python train.py --n_layer=9 --d_model=320 --n_head=5 --n_kv_head=5 --head_dim=64 --d_mlp=1920 --vocab_size=8192 --activation="gelu" --norm="layernorm" --norm_place="pre" --norm_eps=1e-05 --positions="learned" --qk_norm=false --attn_scale=0.125 --bias="none" --tie_embeddings=false --parallel_block=false --init="normal" --init_std_qkv=0.0201 --init_std_o=0.0 --init_std_up=0.0201 --init_std_down=0.0 --optimizer="muon_variant" --lr=0.00703 --beta1=0.93 --weight_decay=0.015 --lr_head=0.00367 --warmup_steps=200 --schedule="wsd" --decay_fraction=0.747 --decay_shape="linear" --final_lr_fraction=0.05 --batch_tokens=[32768, 65536, 98304] --seq_len=1024 --doc_mask=true --train_tokens=294800000 --steps=4679 --dataset="wikipedia_en"
Each number is 500 + 40 x the weight over its row's rms, rounded and kept within 0 to 999. Layers, rows and columns count from 0. Numbers have three digits each. The size before them is the row's rms in percent of the matrix's.

# up: layer 4 MLP up, 1920x320, rms 0.117, rows 551-632, columns 80-159
# down: layer 4 MLP down (transposed), 1920x320, rms 0.0456, rows 551-631, columns 80-159
up551 035:422515489490500486479416470545524512528509514465468508498445495523509501467500463542510551461522524490488442565505522577488541511508577471516454462526506487400448444488524440465532489511435506518543538446471464506541491515429472532463510494
down551 038:488462569473419485556443522550549513592543567495521568499486470537522492492474484468505505439552405440467514474551489489440553466527537510480514396507521501478401520528536520519478532535490495552479460524502442481540496529436510501509472548
up552 090:469499505496475485496522490429508535493490501472604496494496491523485524429485445450502537521499486546448543523529490483482537548493539498545503488562506514506479493469529537515542535481507523439527479530561482489482486530545499475454481514
down552 088:457500483496515500491554530474582511432533477510438488551505468529515476522469489477485544472545530463483420504474522479454524495543437530563505484540525492504448469497474451461496486574554544490529535550522465499496520476423538489514459488
up553 140:463495559471481466470482466512464477543466489521510422451512532537500544470553407539519483511526509441477458506472553517507528503557502574573443484550505515497515505476495453539530533530477486513501579522507611418463470551449513522459482432
down553 141:495513583493530569572394525413532449459543475474534484491500523487462469480518438552451499541426490551507488540487418474539466491512460514520494492540459540486490541446523497499534466480569478507492534520512504446463508474568458498530549509
up554 107:485460505472531489541449506546539541574434487475545444522561596453531563515518530540462487512475483465430462515493435471535366532518565518515481471506475551479471532522503508470529396552470505523553460483541474464453496455363530483445546538
down554 110:475512509459520551517466432504516438466571508516503485522447479459542482421519379513483531533575541616553553562542486531520535498571510494439468528563487499512448526508500546457570527567497462525492493586544458507489432561572487519505483476
up555 079:517567490557438481475557478570425507507575536515535475461452471530501531468541505496475470503578500488472510512564545543545472537482519510482444488403450476471519495451491495487494423488476546492473474485461447493491552529515540422558523543
down555 076:489559434515414480488442535468512568488488518425490465472388485526513487513482587515485535483482520413510473623516556434610533494535528542565493483518453568456466451486510483506540534533510564453466515466505536484532524457482521512459459488
up556 049:486405533475520565504472505520537560448507497487511504484465511522514527546508522512513550448493483496532521497486500491520499551460506533508505509481486509529515482470499533549495429531555574490498425430485523508510496449522530576608558425
down556 045:509454562463463592524388551550453455557468562540501504575530445551488504532514510458516525552551511476466541470486521534475498457460536517550509521520462507452508483433500489570508500477505494478478516540522532507517457574467566501507577472
up557 060:439578500465494467501582561472462519494474493510433502444456472530458494556479456558464523556558495477507540463506451531456477516499555485495580475515423477555514519527557558416521454459541471457433470399506481504539467544535534526538540541
down557 064:453495507567547512521469543442474490506542509543446450509484462526532464446498511532466462517520446462446495508541458511499503497428453512444506479531496514521489523451470476528494497501520474534481556544621521447489454541425527560483490456
up558 137:488487448462472535434438430538494477482439440407521490464488511524431517495441528550498514513536494487542458473491586515444467520505538565478431437503528558480521476489530467467513498551488584455572483477489521534498520468525526555526556527
down558 136:440383542490464515489464561429550456473522511472507527515509506439521451524510500559538460542548505455473519578471456490518500566444466534528520609516518522508472461430590540406475479475463500540525566491504451502485501480470497548466499451
up559 096:546535479522499482485506516544461509498544527578469516510478523559509472405499534513440544453560525492500429544547411427487511579489518590440488526553562488480466501496524520446501500473584490425430481449539492490480509405428447460567441519
down559 089:486470470509534464498499530513526476473465491473517555447496518518471456474539512440517519522490517509586406540530502487554457500513452489396481479473494464470536510483541521510513536493532473512507473490470523459501525452517477505472460472
up560 109:501535570532521530505456567508520522486535551421550482528441484509527503534430480540524498468552497496546527486526460556507525547424520542544513451494507531507546511476474477529443469525528564522459522518467577547497617468464519588539479504
down560 098:510484490484534488551461488530485467466552383498497503518524478526503469549525515464566555583455535448485450442401476467529502516491593529457490474479482500511545513464506539497499453480441478503521478498492472476481483555543465495492544535
up561 113:484539439408507508560494475363462477528437444475466518464480531486534505425426470524482527402512492490512573486498500485498496540459540409392542528455402521511513486472586572609465516523459439483578509502518437441480531565475470548492528485
down561 112:542497468469534428543480466448546445512492498491511437529502534439491473452535544434477498540498478460547500470470493526466431446515445469465475556471509468513457458530496463488489527551460478493483434502420528493474537453562469549506546483
up562 118:444438500561548531510509522482495529494484494517498535510478411524511509527490473564523505449442433525454446529511437500536548541551526426478393476559537424568473498452588533560541492567532509496538574424484469570516520499466517551512509487
down562 117:595518468446500565426495465577393602469495512501501591511456480475499528497509481487431484488501522511430491478410494493461576507481544432496518509495535480462458554530526494464474524495528499427484541463503545549587467460469541572515476466
up563 029:500514594456529539504501463435489492485473519507465495441513552471515462481569464539576497574496482511565453538481495473471506540547519488507488474503488489518504457511542468470542511494465486508484524461517454480467493539457479545513528531
down563 028:448448494528490521489494526510545551402508546425507486460516519467348571516512504505484474418526472430481527478495537497536577477479473493528458535539478553476529537461440478616503525496496530553495495577485527452549553521484496548505500553
up564 052:467508471490519507498474520489425527491470472532551542468479432568464528482506488539435522487454502533430538526518507517537571500501474472563530415537481472462524520512490514461442591506543514479470526497451419517575475510479451496532528516
down564 052:539553498593602499468461525557546435470540463495504474473487555439464464476565570510525517450537493537505423512470443491434450496486492451562452543418495482539461485491472493505470516598476487482549554502493468505448460475455443446479564460
up565 053:500555492524480531426457613549523418478518426485490532507563482505517585493487462504467548587523450523526504434538503514508476480464439551498487532497429476482526457463498567523477472447504526507487508468595502504490474534585440436482456480
down565 056:513506505551446432510459465471535516477569527505453485512453516481527440439462565538492530574531594515472512580521461540467520584504505557464524488462499454547470483541536414488501390564437503528521432564446448500350461546477498529474466519
up566 074:580539575540460599499463579557509493481593481501576475524513509500460511529522532495519520519514523488517535470396482441495490576501467483512506467477508459444533507494496523467483390559503488515463530516468473512498520561452532461479414517
down566 073:530477419551569492451569511498527503491504459532547532512510510506489499521495548424504511520561477477537484482502501580536499490511517511477511547544512529549493533455557465482434504457543480562480478564496499479451552440464476522448468502
up567 104:522467464455488489506506523534490416576524525482436540472457491497522520451457491500506506523491509580571481453517478453461565534517579475467495460558471542541488485563469463536458505450497496473443464483472499447517477501458508555542511482
down567 106:542453468524484479518543467500481458529583541533519526450426465451489488438457532501568499493575488521540537520490546439587452561448432468430496424452486504525524443538440576517483421528494501437410523543547570400520541508520428519495494546
up568 126:465495413471528410465447453543500442475455496479507473528517524404565505445448533493565565502419443543494561508449534479501458451496565507460547473502456481525421515522487538499577505490527484519439551513482457508516440455373536521538542491
down568 118:456511444456531454490555511477453520455483488419482489594411464441487490464524488470493487547526528495517513358535493508477541498498549476459490464543469515477466498548501498483440474533559529505519441464476545523473540472565505533489440498
up569 101:529462554502475527527494542590514512538533474496547474530439485511506473517532466496497478458433544469426472519515476493486485493503571536504556491535516498504517569498547465520552496494564465473459490432451488507458520443485466476470560571
down569 113:581451397483461491482452441543501586517452509527494475477529489537532503428512412475558528601522484528437576519500505555448561506468476477539493577538485499540535518473485554539559477423444463557569551565531483510442525530497439561515472426
up570 117:460486518492515494493535529470508504404572516478485460533475509447557587553534484445422516463526504508537452443451468464409521492470512463517437496562448581517482404467494564483515534462518503549492379477524488511528525544508468501482527517
down570 120:517578438611478482431530476544461477534496497495513455466466471461514501470490485520573489505527464423515457479449550501505531505508452516510505485485499508453519441599451461486500430504567547469642577506476507500564501486453487588507440509
up571 104:518517482515475481506462471508473503562482513499533494549537510485503472495511530509498502485502487478462547499459600470502522478497565489457479512462576488390463415456515485512553535560581547477491553466465537508555466479533535488495541543
down571 101:458474440498501504457475612545471526522507500409500510524453473497435533489437535434485506523536586487529459532491572556507548496508526495451437523536456474484502477458496434514496558499613513496482448458516466467505477520530516525531471526
up572 057:496478518485451505475485540485453471517417469491570491443544477452544499499417487477433547562452492506486474497480483569458486510442432515420486512513497460546445505554547543536606444542496454524511531585491570539508484514549502497578467502
down572 055:527533472444465523506427536463529465517541480532567511489467444476551485552480490505469480464565458503516508523537484518415448501487450517535508483516497550440496572468457513527495431567456581454531499588569491509561474515457479463443568523
up573 131:461446512495496434484560479544421445471591520490497523469520537488490460515518498505560538454512488483525555513419525496510557501495533450501460512509499477538477467443463459551456501498530426480484534502521503530560454457550490537493462519
down573 125:463562474517535527492529485523463592576544490534407505456426456490535488450466463495566467503501553591469485456476514438586510515425463516484526491453496482527522479525495538439444433510499534461555465557540504478576539455509521475544523519
up574 096:453463437486497501603519497518510442528529590494433430437510489492446558465429517530495454516492462562419468400490477504466526480462538487550584449441458530510562520509525447474481559597488475540483516402552530524480534499486510420502460512
down574 097:512534456500549507477481445538564502551507495563425551512617497558532590531458397511580556467499425446509525445451490507526537569465530503571506544491403485538521447483547515488524519519501486518525437522487495503521523524569444493451527511
up575 147:559502433576496503514488475540419596511558539518475508547582499518482458481601534522443531499504490463471498448507519561482588488471577510512560550424449518523534435529522392485512483513474465475546538502424459518582496535407524499514531461
down575 141:485521496472533512497535477464451499443477465509484546394518526461589490477447503533505557536506508477417514568486518452544444563513441478467619475516502516524478519571498447626456493506518520478532478426475465458480485452488512510439468514
up576 059:414527535474413493510428461520515506509466507455429513524515449478484532461504488517638445569442449539549478515491579451557536501536494553459425485468479497484452499564460488533553568490445512472561497466486509513497500529468488537476538474
down576 055:513561505441524552535468467553509465536545494488532587497515442501496534480514481509579450539415512500503460473533604569456473476491522483478474496481462552509409523493526489479508469460510468502562522538576516438440504569505557545458519538
up577 050:461543513560503479530555443522547459444518521498436454501535542564460517534490487513531485434521494500442524434407543448510580480526557477472495460551538456559522482503483541468504470523556484510541471490483540509488522578462479502436469499
down577 049:510403500519429435518572433499502504516547495433472568452564500509483564470473554555442431523426528481506528547524515509490477437531442517530450518480584507463514512466485567537509491541539472438478454489490508521456561517487565482540515507
up578 149:528471501516522526453497505518483493580545591439593568550474558486520480433516464494476546513558458486470525517451540507453606497536555435480545521500458494531465513450534482463524460527499464560419578505487394528544486534553453518540511467
down578 182:487502494458564477537474490508423544482531586536529458529457476501468555562541438504511557463438592466509483481553499545554492513495510463538499456463518454507531462506547521485507431526524488400585469500501433539508471484547472572541489577
up579 098:457519471566502556491483555379469525507454462468487459500563484455512551475460535571502474563442503517505571491484505450485509528451507545448505518485492515533555449522486428503534521529500514502441545499475452483464500514535516566416428542
down579 093:509461440543553466521510494447412426574553485501523490533450523491551553509527534550469566526503431537435512501510525512447528456522520462487446507481547488541508456510518443472564508528510518500442427517430465487464513479468497494485559522
up580 031:516461569519519532502495482472492491558508487527488501539475511519547475518518454451529608445533506523539503495504567470461487473562520514497502508572481476573475419456529485496500447587480504505541530551500482569454443482495522476517490550
down580 032:438534543528519535530497510525449497509487518388479537484608477495464533465481533567472458484515421455468523526519463463459491572475448529556532438547494504441541523511549466484482450558509519509522511479568464583504488538419554470496447468
up581 070:561434467572465502550454497618469504440518433492474471512556547561507498447575553384499457466507514515510546478551550508512512507510507514528368528465461438447545443493530473478479588477457521591494512470530404498569468525568454487491549509
down581 071:468533492516553462494419510423450484601511498551526508589425432469485459428473548423471499577498438476569491490479446476513502458509468480531424522461581498499467502403483495527505554572514502498490450523496542521505494481526435415513433541
up582 127:541496541495435418478498485521503526553520490464462517497569475481474497449470561492507540538503460466511414449547478475494477514523456482501540539442586521514449537519449557540536520521543464569469511535473508474491427487476554525500432532
down582 123:484483520427463473478523558527466550528542487443461503557560511522513531439561484533448483462474506484501502492496495485471448583461559510510426570490466531440482501505488586479505585500516526453483494518538486581454454600460397527409501575
up583 099:512525491501555485503521507483543489499563429581486506550498497473497485433463464530438443447427473490522480515536553530526546507526530523515474472470499501477526548549529489483481486567563546466555515536579449417508546536519546445533562478
down583 099:495530577511562556494527525458506516541475533484444409480469582566410530431524541426530415561452550516565472545494549451487475444555537453544527541473439557514516441492540457515543533525507529477477515549466513542538541485542484491515521533
up584 070:507496567543513483511453446564524498525462470482501499497521454478528485496497480568469512523517502429541492520443536523550487478493431600515491399569502533539481513565507504494441472537498548534534470588482506531446483482548485459488503497
down584 070:457382537500502481465489470527498519512501484506552581535532459459461536523453539530433481512489510597475511567563501584524428518506521475553531448453494576478511503492467441481536549537483488504514415514559459502488491512500551541518423500
up585 062:549480484456481542420500537555475506497521514460536494482480569490519570513526531572481527501487502459459555518445505521461496433423584519546466444474555480492456488517488532477530504450474472433548467431536521537486493495547478493469529509
down585 062:541499504483559577567501442522496496507550483544465456540495450532567449546473544546464448571545550515495596536497485458569531524550475428487490461471507450492443527557564449459557402502520528574490458441479578540449580527505452491510494500
up586 087:456523513517481439485515469415516425534457503495494455566468466462483514519481522450506545540534438547450555514490475542514486448493466476518431467545526468515505525473463481504526514497440483447544498465509535393466544546491524554428493498
down586 080:515465587507426502526494458537494494517502487444492519488460575412476504493508508531468487511475490511487557501386531506509510491511534590477504462497538455528510457471532570483503531540602524502485512522533451547583494482495527523524554504
up587 101:526443495467515550500453498494498507486497467521636473563461519476487496563489487461481529493595509497471400504552544481513518499452571469517480584512542488508474476458501487474551510533511510467471517521483486475495469531496463490491485479
down587 104:487498495507507476510515521507529397505466480460427520463477544573464455627488561551557443544433492453529495484543439526478524529435488499524470398519549509517486501489476472585537478583445554520506486493580528444494508477534562470494483491
up588 079:503539462504476480481503534533467561489500448435562519456519554475479484523473475527474526490511465502485464436539511508553499525407497483548480476470465523552459450478531542445526532488458541504480500483503515455545502539482456479559487558
down588 081:466442538553525473528453531542487519529567554378487458463549561570428572445494508496555564550551482494450471547560478476549494483543494501538561468501602517491520443500539533490519547500491496477445477526584527518443518520552453538480436576
up589 126:511553523506518563403519471472505563445523522433564540501497492527450528551493439491523478549497480473406617469460461504555561515468525474550449488519500520588463489483445470554504515495550537420460490557500550540479487525520499482452517465
down589 126:470503480503503433459534516455476504448475571476508514484471507522437551491488503431527555581481491451525458485469451503562425480510563517491425511515568544458459480488524470479482558570539478507434479562514489509520567493475477526448525538
up590 138:554516516518536501557421518582522568531521471549491546451535505464432459518473484462473538481471526492540501517514459471481498425476489522468404488500413500528561517586477500514467467499516571418484509464514448553483516510438506499500535540
down590 147:444482459540604434535514523474499453466574420533476546504507517466463427502526507541417566502523504530521498495482522486464510479489495465488498501507504510515523491510500587598489457532465430511499484538433496444511501489505462482590462522
up591 059:442504428572516504505503507406486490594525436560502513493469530478494484503389517477472515481443498451492559469501492526450524546503489520505435426505432498452474553474497550526498465512520553401418559494560491478518474531479492439502556524
down591 055:563583527456487444482540506512494442485432519527505437530440512509518507475466510571517514517575521510473377537438510525433462512584489503447475505486442482513569509494469433479481493488582581550463529491436457521537558560501502508446538411
up592 108:499473550525517547433501492505556555469512422498482492511544546511489467619486529561530521484570494461453421467500509517477477571413493502442400485488487491447536528495537472435565511484448459430504542479599494479517463517449489481500528489
down592 098:556495493502548500473516433478494502561493546484527472533524619571506470549499509562477500486466459506493502553486485521467482421440450521549466429473495555492516546457558522421503534539490520465447497509551477480479492430513564501564524498
up593 146:528485494485464501551470457569472465527501508519504484601526467488447455474546499459540421546446473477485522520482566501486550511515439528512459550464554591534521559478527498493458491560526488475498492531453463486452498500390505473558497534
down593 136:473460448432588448487497510475499456470523524468571519507472557518445501541556583489541492487456473537439519453466472514500582485455414582551473494440518518511471538484508464546499490509540483486432493462468474530474501457518492508531446542
up594 174:505521460542560421572458472544506509574510492526488528441510472523481475451469542397447575536558464521523485482477518439459428507527542482515493533491565536502517550554535488526527537537514461459517452570487498535445519452485492567479526508
down594 186:485569516506503503562455531499511471502561496485511408490511526506480515473607510481460524454566558507539456562520444514552484479524507497550513519415485467414564513414516505442458428507523467504470531474548459524470439466494549498411522426
up595 103:494470513501515515421417468505488494533516531451459512554554473516523513435508502542527518533568468415496497528529488524505504558524577533527446518532566528516449494494551518484454509520524490512474455448517546474454534486503469425467515475
down595 102:461495478499466507527519494560494504466461478453495524540530519545461525478498445480539514469550456439522521446562552514429552521447506582519501491491513497549533538592573460472515496525515454496537560540552524504433518506445431428452493546
up596 101:512460469524499466453474506488489493571524495481485511485488453520591491468529561499466554487533431499521535400523507493502511526506475453490532535539601544411451499445513552450462493521516595493595453513499492542455517498522520542491542508
down596 101:499577469473457522501521496477525492527503532478501539508466528462542490475538426470537460493496468455451488643522503513592506495507479523523517565587584573548420553462412524498488541501442430560455494493534517468445442568522544425461490454
up597 060:355535531479514511449454482550470543513503510393486471491549501461451492489546487555483550451503526557560528484559487493559519463552573484525477447500463488554582526476551498472435486518463511554444445429525547492571478511551517567517578473
down597 056:520452415467487491513463506496430590560553528469500458544493511533506460507495476513514492527443508516517446548471504559526489526470564541558559535482518529543496493539557504525551462419543433559537523510554489526592498484484520468465521434
up598 129:486496477494561531454410468486515506574543492486585482528499500449522540464508468538542524516575482479560485521610523544521494481555516502438409519540461579458520535492507486466456503516495541531521476483506498495485497486572494568429486495
down598 142:475545483514589509448468437537494451491525482526430512488542493569484495530520536557524439455454502520593507508469520538512494556531511499502508412512477543507500507564531481531495480490459489460497545549463489498444526479435469475448448495
up599 048:524496532491480514457549591552530466453425458562480487475491543497551602537489486523534479437498465484458517482444541518543486505444504511493549433521450464542544512411549480552545420539460549499490453459433531504478429463436474573469518569
down599 044:469574477431470425377567551520519487533507572459550506525485474450515571511457456411455534442447498527526460485526508581480468480458515472540523481525489472437489509494463466569515414553531491484481462614476475542471570503436501524488541551
up600 119:557563465486508511475450371550498506529555511553530486536504548515493495492537488501578522572519483526482520537479561494466514408490499535590430491489437453482441481549401442541500437444498536494491492505467457530500449542496566492523466512
down600 124:580436502525488464492503480586485446502529497462500534517552473496513540531508521550473515506506559455500480538514578417403465519538503538484444533527504521497536563467504402410416525507461487523470475512474512512494523491463500511500522518
up601 120:514465488466504522519476482561535498501540430511474528474480546466551509429463493430491412481470441481523541575485511468473526478533493466440504489443422486485530574447475510511453542551473512490434542535484515456493526486472519503515492518
down601 117:488425523539518462514451534506489481452458492533473541495515451463506460478532523563545489504454451444545552461584466528522425504465460518451456511546471522539461532508524551475436482466518509511530525597521516515558538513494548479579490550
up602 085:548456534498439474463490467514532498480534498473493531581564545548542506481539491514500445541438487538432450437509541544433526452510497452525446494561483494495520545448505535539467499501517476471471435455534485435534550454470522472519517531
down602 080:531476519462399485515554540446526460461519414471519500539566516437489521461492497540551484493470536493561495477436582452408552505464501489507522568466487495504456473548430502485525509533523490478510483489501443536539551529440506495472468557
up603 077:542511549441447464538489482466487468531563487475501494599453541467471485507483604521505481488442482471531437497441527531511579506448478460475494502519525424498488469506407461468558481513522488481517472483526511486552524418518575532501541494
down603 075:482490535465490495467484448605499495583494530616444479473478504503464527493497546526494491521568447419485472520498496429504456518473494564497511492465514538517539550444560524483483446547412473463489447495524530535506511484519525535509558448
up604 118:522464497496456501486427533535485480515505493516517561480544421546435499513553505519430410515517498533508430473477485539505492540520560524509505520590557441539504496488486551457526531523476463510488493524488488556469521478458498475442504535
down604 116:479492494434496446466599486508529519503477521475543473533510548446495501421523507520496450526453489443474512501436484463548544570548481454429504564537440480502503484539483579432480563509476546490435505485489452468495549599530456492483539531
up605 095:544496556536481529511505526390509446487504481488435578521552510534488497519484521536445503578477594571499418495515554518542528414517527612496447464476459517545500543485574518523429451458429488448495456433518510516578530478492497473473553432
down605 088:528508559496462490475484505510486462520483504601485544547570508557504483558485515548479575510527540436578459557464521469394444457464485462420554499467421433527449542464535591560469525537486519502517476445522536504485444473533492577419449381
up606 032:526479477442474501537474520487469513402533485469538527532430518499530494510515482483525537427467514533493482489564531429498497493555482447537430417507535506456513535546523460523497552513487553526503412504493500498468515488457553579499532547
down606 028:505505495549456493501515502578523481551506508469417482525505485477495534505528559460449477507491415485527498526496459506471532494469471498478513559458497521505508531465496555457515463463500497485517543535497487526501405579549487456490549419
up607 066:524486542494436488477462494456550498489509548509435511545544493495558499529509486472530509449508442479497531521543565536471602541503494450523548500494532483448475555442483472456535516575518555549516473509432457514493560496486530512495478521
down607 065:459463544562544495500511519420422464510481529514559507532504466528481428449505404475503460523532507470529561521525493536528465509493452614540473502482535530465437501463558519473542469415458523462532443534527493470503502517510524512465487453
up608 131:504478567500493450559463547532535493492537514527470541482500502548530470413443466550460527493465472501474523561572429468470543510536529481455469483459479541429543507451452556588553491529512447522518497522623463448502531516530500539512483475
down608 125:514500545454489484551536499456460495477507517488522433491464507476453468485567521465482601468541491409496458478459562433545508459544506484503540477475506473541497487498552495401478550475532551493510594497431542559497535501503517482446485534
up609 091:497498520525567496510574428524468526554459482454442492440548540487508467541509553514521466510447462500549451515405421530403518508482534470545546510522538522513470510496409489499450485493502503495506532454461465456528493513578430526532535468
down609 088:435446536483526458504567453490479577505624501509456472391558558471521416524468557555516478528513438504473557492463518468434558468510415491490480564548511493472473531497414532476491431451469432473478560472429534524454520480546495464507496413
up610 142:507474509525490565530523443509471502468475461529461486522453466404428429580534500484548524422492466504503516464488509542499588544529498489550540458527483479476384484594590482478484575517498534496418468466438325497576478511507489565450526494
down610 163:473515544523512498494503512477550579487559537450564419569407524518509514475477503531468449549515557482470517576486522488456484493451468493572495558502568540479552454422484456477444438492426565444471560544541418484500484456541500506513561465
up611 102:489504465501512455490499452434486548499464497464487502507467511490484511511529512512478487558511536492529478516571519442467451456472500447496560452563506592483503474501450489449476487522529502566452522491498467537553499541382485473456534541
down611 100:471546554538562500482496552472473482455413454504568473506438465544476476449573419484547481530531535465507529486550474499536462502419501474516511476529509525531522509539443491482519470491478511530485485556455543554495497505555438521565483531
up612 117:509535480526484543505537504486497544442518454538462466603504508508483583428447524567522461497528529502551487526518477500463491417436545504461541464457463460571448450506542467500470503559508432479448527532489497553482545481465539498410410553
down612 107:497448535537544520525561456501513529512576539516531470491513517544438491499486493591495446544488528457450497413500489479502444475537540484472496421522553512510501480487522510465470523515461484468504501487487538509439589399447449586493476532
up613 124:555510493531472476438535492532513466478489502473558492428546545530491516511506436485474514496479462488523456531530514540568560487479576453569529450490381542541486437481527523549449473505522522511472518504535599574494535545498494493553407468
down613 121:534465521490512567481500561519558489499506523480438418565520514503502457456488540466507478515450532532491536489456437426499523585499484540470520494544426502448581523486432539473428504519524384450460523486545458508454524508518507495501508483
up614 103:417514508429513588464490550519503453549505508542510479530491448482455515503474477514601492477563497474544578359529489520478481515525513452515503513444482461511537486507503547466505451505566507490474424503492452537499560500508500524573463580
down614 096:511483447420499509504501501448499462504471486508538516447555589524530468526547446502507521477477476497483476447513498497530558523493438531529546493467565491489478562466474551411461557544483470564518529564475431430493552515490454598534468544
up615 122:479571541543535510534451351533463487449537484478445538483536424475440562506444510468510552590469457477520529527454537483516515548514459499476445527574473446523542485518475519472554514558554502461530451474568468490521425486495503495476504507
down615 121:494472471511460494529440520488513575516517517481528525460514437476448540485463551546462535567452521482554526400469485478539526490461467502507489508470527512542517458490526487473448477547502521461459413525496530458438471445548462419513545578
up616 045:510489509529493533479420518503547519535482519506509452556537592553530532547494466525490508450465546527506513532508499481423513373428551538475555474483571556503530447491526539454428459454501537543477485521475529413488432493506517531478521486
down616 040:529501534525506562478533478499465520410541500441485531563427548488479469564489531500544513527501482498473465489525507538526540542401496488463491461558545488558490538497537483522450538435458557480511546461490405530492513486483540499493554503
up617 051:490510557528442504586500551482529575504464470481416515477529515469471540544537454445469474475496496464520499599492465448468514454426547533498473482445488486518538476513484505496480534483535469403424546493540491515521501479558554477426520506
down617 048:495580618548465552499451491566499495504482455518522418455499472513505497532472591500492541515465536495528445525519482510509506504482502532524485474520497505514479533498461439542511526508416524510514540445481439454501380464505460586491418450
up618 131:523501518572482497445503478513499499518483526496464504469473564444458495544487525537562457447483543515526497530583497540462464518492469512487469443449502561532525488512521444483469518518525408498499548465509535463437499564465479525495516406
down618 134:526599489478477477462569555499543518488457505496492587513491415556475490458484482509509511509582471491471427454463527515551472538505547483535447467422474486534469529480459469576465514485548515533524496447421539420504511422527489506542502475
up619 130:503520518541582469485560448458497480546481543527530552549555526520465445568464513554503528454565478468494479480576579526515544518543541510489481550471455512470507469447525550440488508516603495487528483505533443509551424513450449546490609482
down619 133:517549488518454526466510423456490530481604464522523510442501431490446483515546473580520494526483559477476434451485505499521474497480565550478513485460523530523502538564530467498464516548445459537526446495435484466540457512540503469605495480
up620 066:555491477476548502460535556485446463551427549498440531477475517503519552584474400522496487503474513457564522561458469498530454511405513595501474495500605437520444528495512438565479509524530521559528486410515389504547499457485528546426447505
down620 067:552537504523528498595452461537514485565445457550476477464532509494474519471521521558468500483542488471520501517470527479496541519555456525486507581485501488509555520511455447389510525511539515590527450498442566527476495483589524505467439450
up621 140:491430632473423510501530519445528496541491595550515505547509553529531437496513471445568480492526423514521435492488500505504558457506506522479571502499482498465582501518506522516527555508490506438405472560497492438428478503498442483476466484
down621 152:539461551553478520484531538445472487459434622495491566513519480524548500452444427501452477482452436450553444488550483494453481502488527501541533488561533488524536517527459435496510575508504521427498495469484528497472480487565474538524577415
up622 080:477478493503528551572397523517522501557385514554484491506482513496503574542502491518541474518470549466539452504466476476523481539468519541482500451441514477514500480495548485518486482529516571478523526514485543501504484516497452482483415504
down622 084:486503546491478473502497488424485554483503505517503470489511404482521546524445497437559498492480496592513535504516474533486509521547438512578489488503416543445483473544454531431488492524485496507528477470539512525520528419374503575430499525
up623 129:427499452520483449546434491536479549556553519463509474466494490505491569493487561543475488529513453476503512496501500572510552558463513548552497489453381501575473473531491480452507531513484500457544532502541519436455552576516533465593512433
down623 131:523570542465470494501545518508536483504437480485502482562535554501604518490572565509469521524550553489516460439523499506473480563467546453541473568517510447461536502499464506526475531427481480481504455514443473566494563499552517489463510519
up624 051:504477490444461504514545499493440417545542582547543435531510494477461536478530506414587442560496467446496538526509539415518474483470523502506492464532493526484485471547489487552522526475492493479479566534496532495554455459489536484526457521
down624 051:559468462491475498513504560439509458508501536525516491574487439476416561477416463495545466501433472512471542513508562541568442417467541515507483470526530547515507448467455543517548503477482505604486518467495527476576492515456425545457480474
up625 129:498502562474427459554446435531516436536518457511509454452479463496486557456539450530522535478534597508573546496457485484476509498510492539546540460454454594544504485453422523564508503527552513457524422510494482466504465573466475580570511463
down625 125:554549496532411521484524381528494558459541391499514494436521507546465477468505459527531503502541490513477545531498482447514461546406591510543531503488466478504489552493484538607420473548493479540465524513420472516500496485504498525500476513
up626 119:492517539573506510527562480487452545460502460555516501492523480486532520541516484496518535473494506504485567506592523487542514570521473537531537507516495551487457547470460461487500467473501479501531527522546486489534474493465460508491493492
down626 116:468430504496502461454499509526500508502514522496534514489506521495504496547498522573530481461475549411588495527536524474484456510518536510448518457451493436419472448467487474445499495441481495536482523496399490494457505508524475478549578490
up627 113:516452479437530485488569478518420512473435533440472494519462479500512488431538441494423522548443522480456520482443520493426454541478538441506499496555477531525493507517498572500487399553503562505473553536478499530493462490534562542487492494
down627 109:529473491495546558512559513441490516507481527534462476472488492485453482449503438479471496495524550537572460463414548499514529493511432476528504489578504519482576449511473550529468480494423461445408518437508501512436438471519446513545490510
up628 167:476475444549525483475458509528464546480425472523467478527514439441481513450545469582491563498468539449474480464499539512510500522472497528492523600540513574536491439548546550510536401486518474481478497528439447493529480462490463566523534489
down628 173:562426446477557496419460511494470513458533466542484489448489451509507540520499523561466561463487512510512487538519502474500480524491479571524516513544470484516517536559501540531474483518473469475455442424437467409575462456511404490483519496
up629 142:510520436488512517533517529497494528482584528430518459417506488485457496462528451542489506472462457386480498519496602477483541541492537445470599502437470597585547504493531500489485568553550549514514543543526506497505549567488497490532491460
down629 143:571477529469489555487414515497479495458453552523508442502499559571500509435517505505486434422451526536584500566543490524503512458498442494425531551493508472481515493491468486506553457530544500495439552455549504519515540470428549447525570502
up630 133:479541457526422496453452533426485490536505533474507501576531491515496468524407444431490619503526475491456513442473487482546479497487506498470510550506453492497525441460503497514448494467474475542469494540478414487492520520492582503447531508
down630 127:485537514530506490529495479459519573445486518482488480461466512507526514466469510488477462527452521449557504546548484479575460475429522454499507521487486457470522391443483559520494458511460500464493544459500443474569533449476533452497444533
up631 123:503520554498505450395510516566519577525470434552504553513439510478472501593402513560553509536527456495439542491468554531566444471546439474509457523508533443513534438458525434468540382463506537582478499450455431537519488477432545548491456536
down631 126:493501473488472495411555517465498523500492537571493527477500573500501585576501529510511479454444490508412569561468479559547432496482469523530493468543527484497461560485484443467438440461445487536506543534429531487506550502507560535525477541
up632 072:472454487606487473502462468501486500502537507444496462494500452519412523487547411505544518444492493494457485482462527465491481478534570568507477521467537482530474494500497502506542489491458479449487497502478562469559515427535448466426529471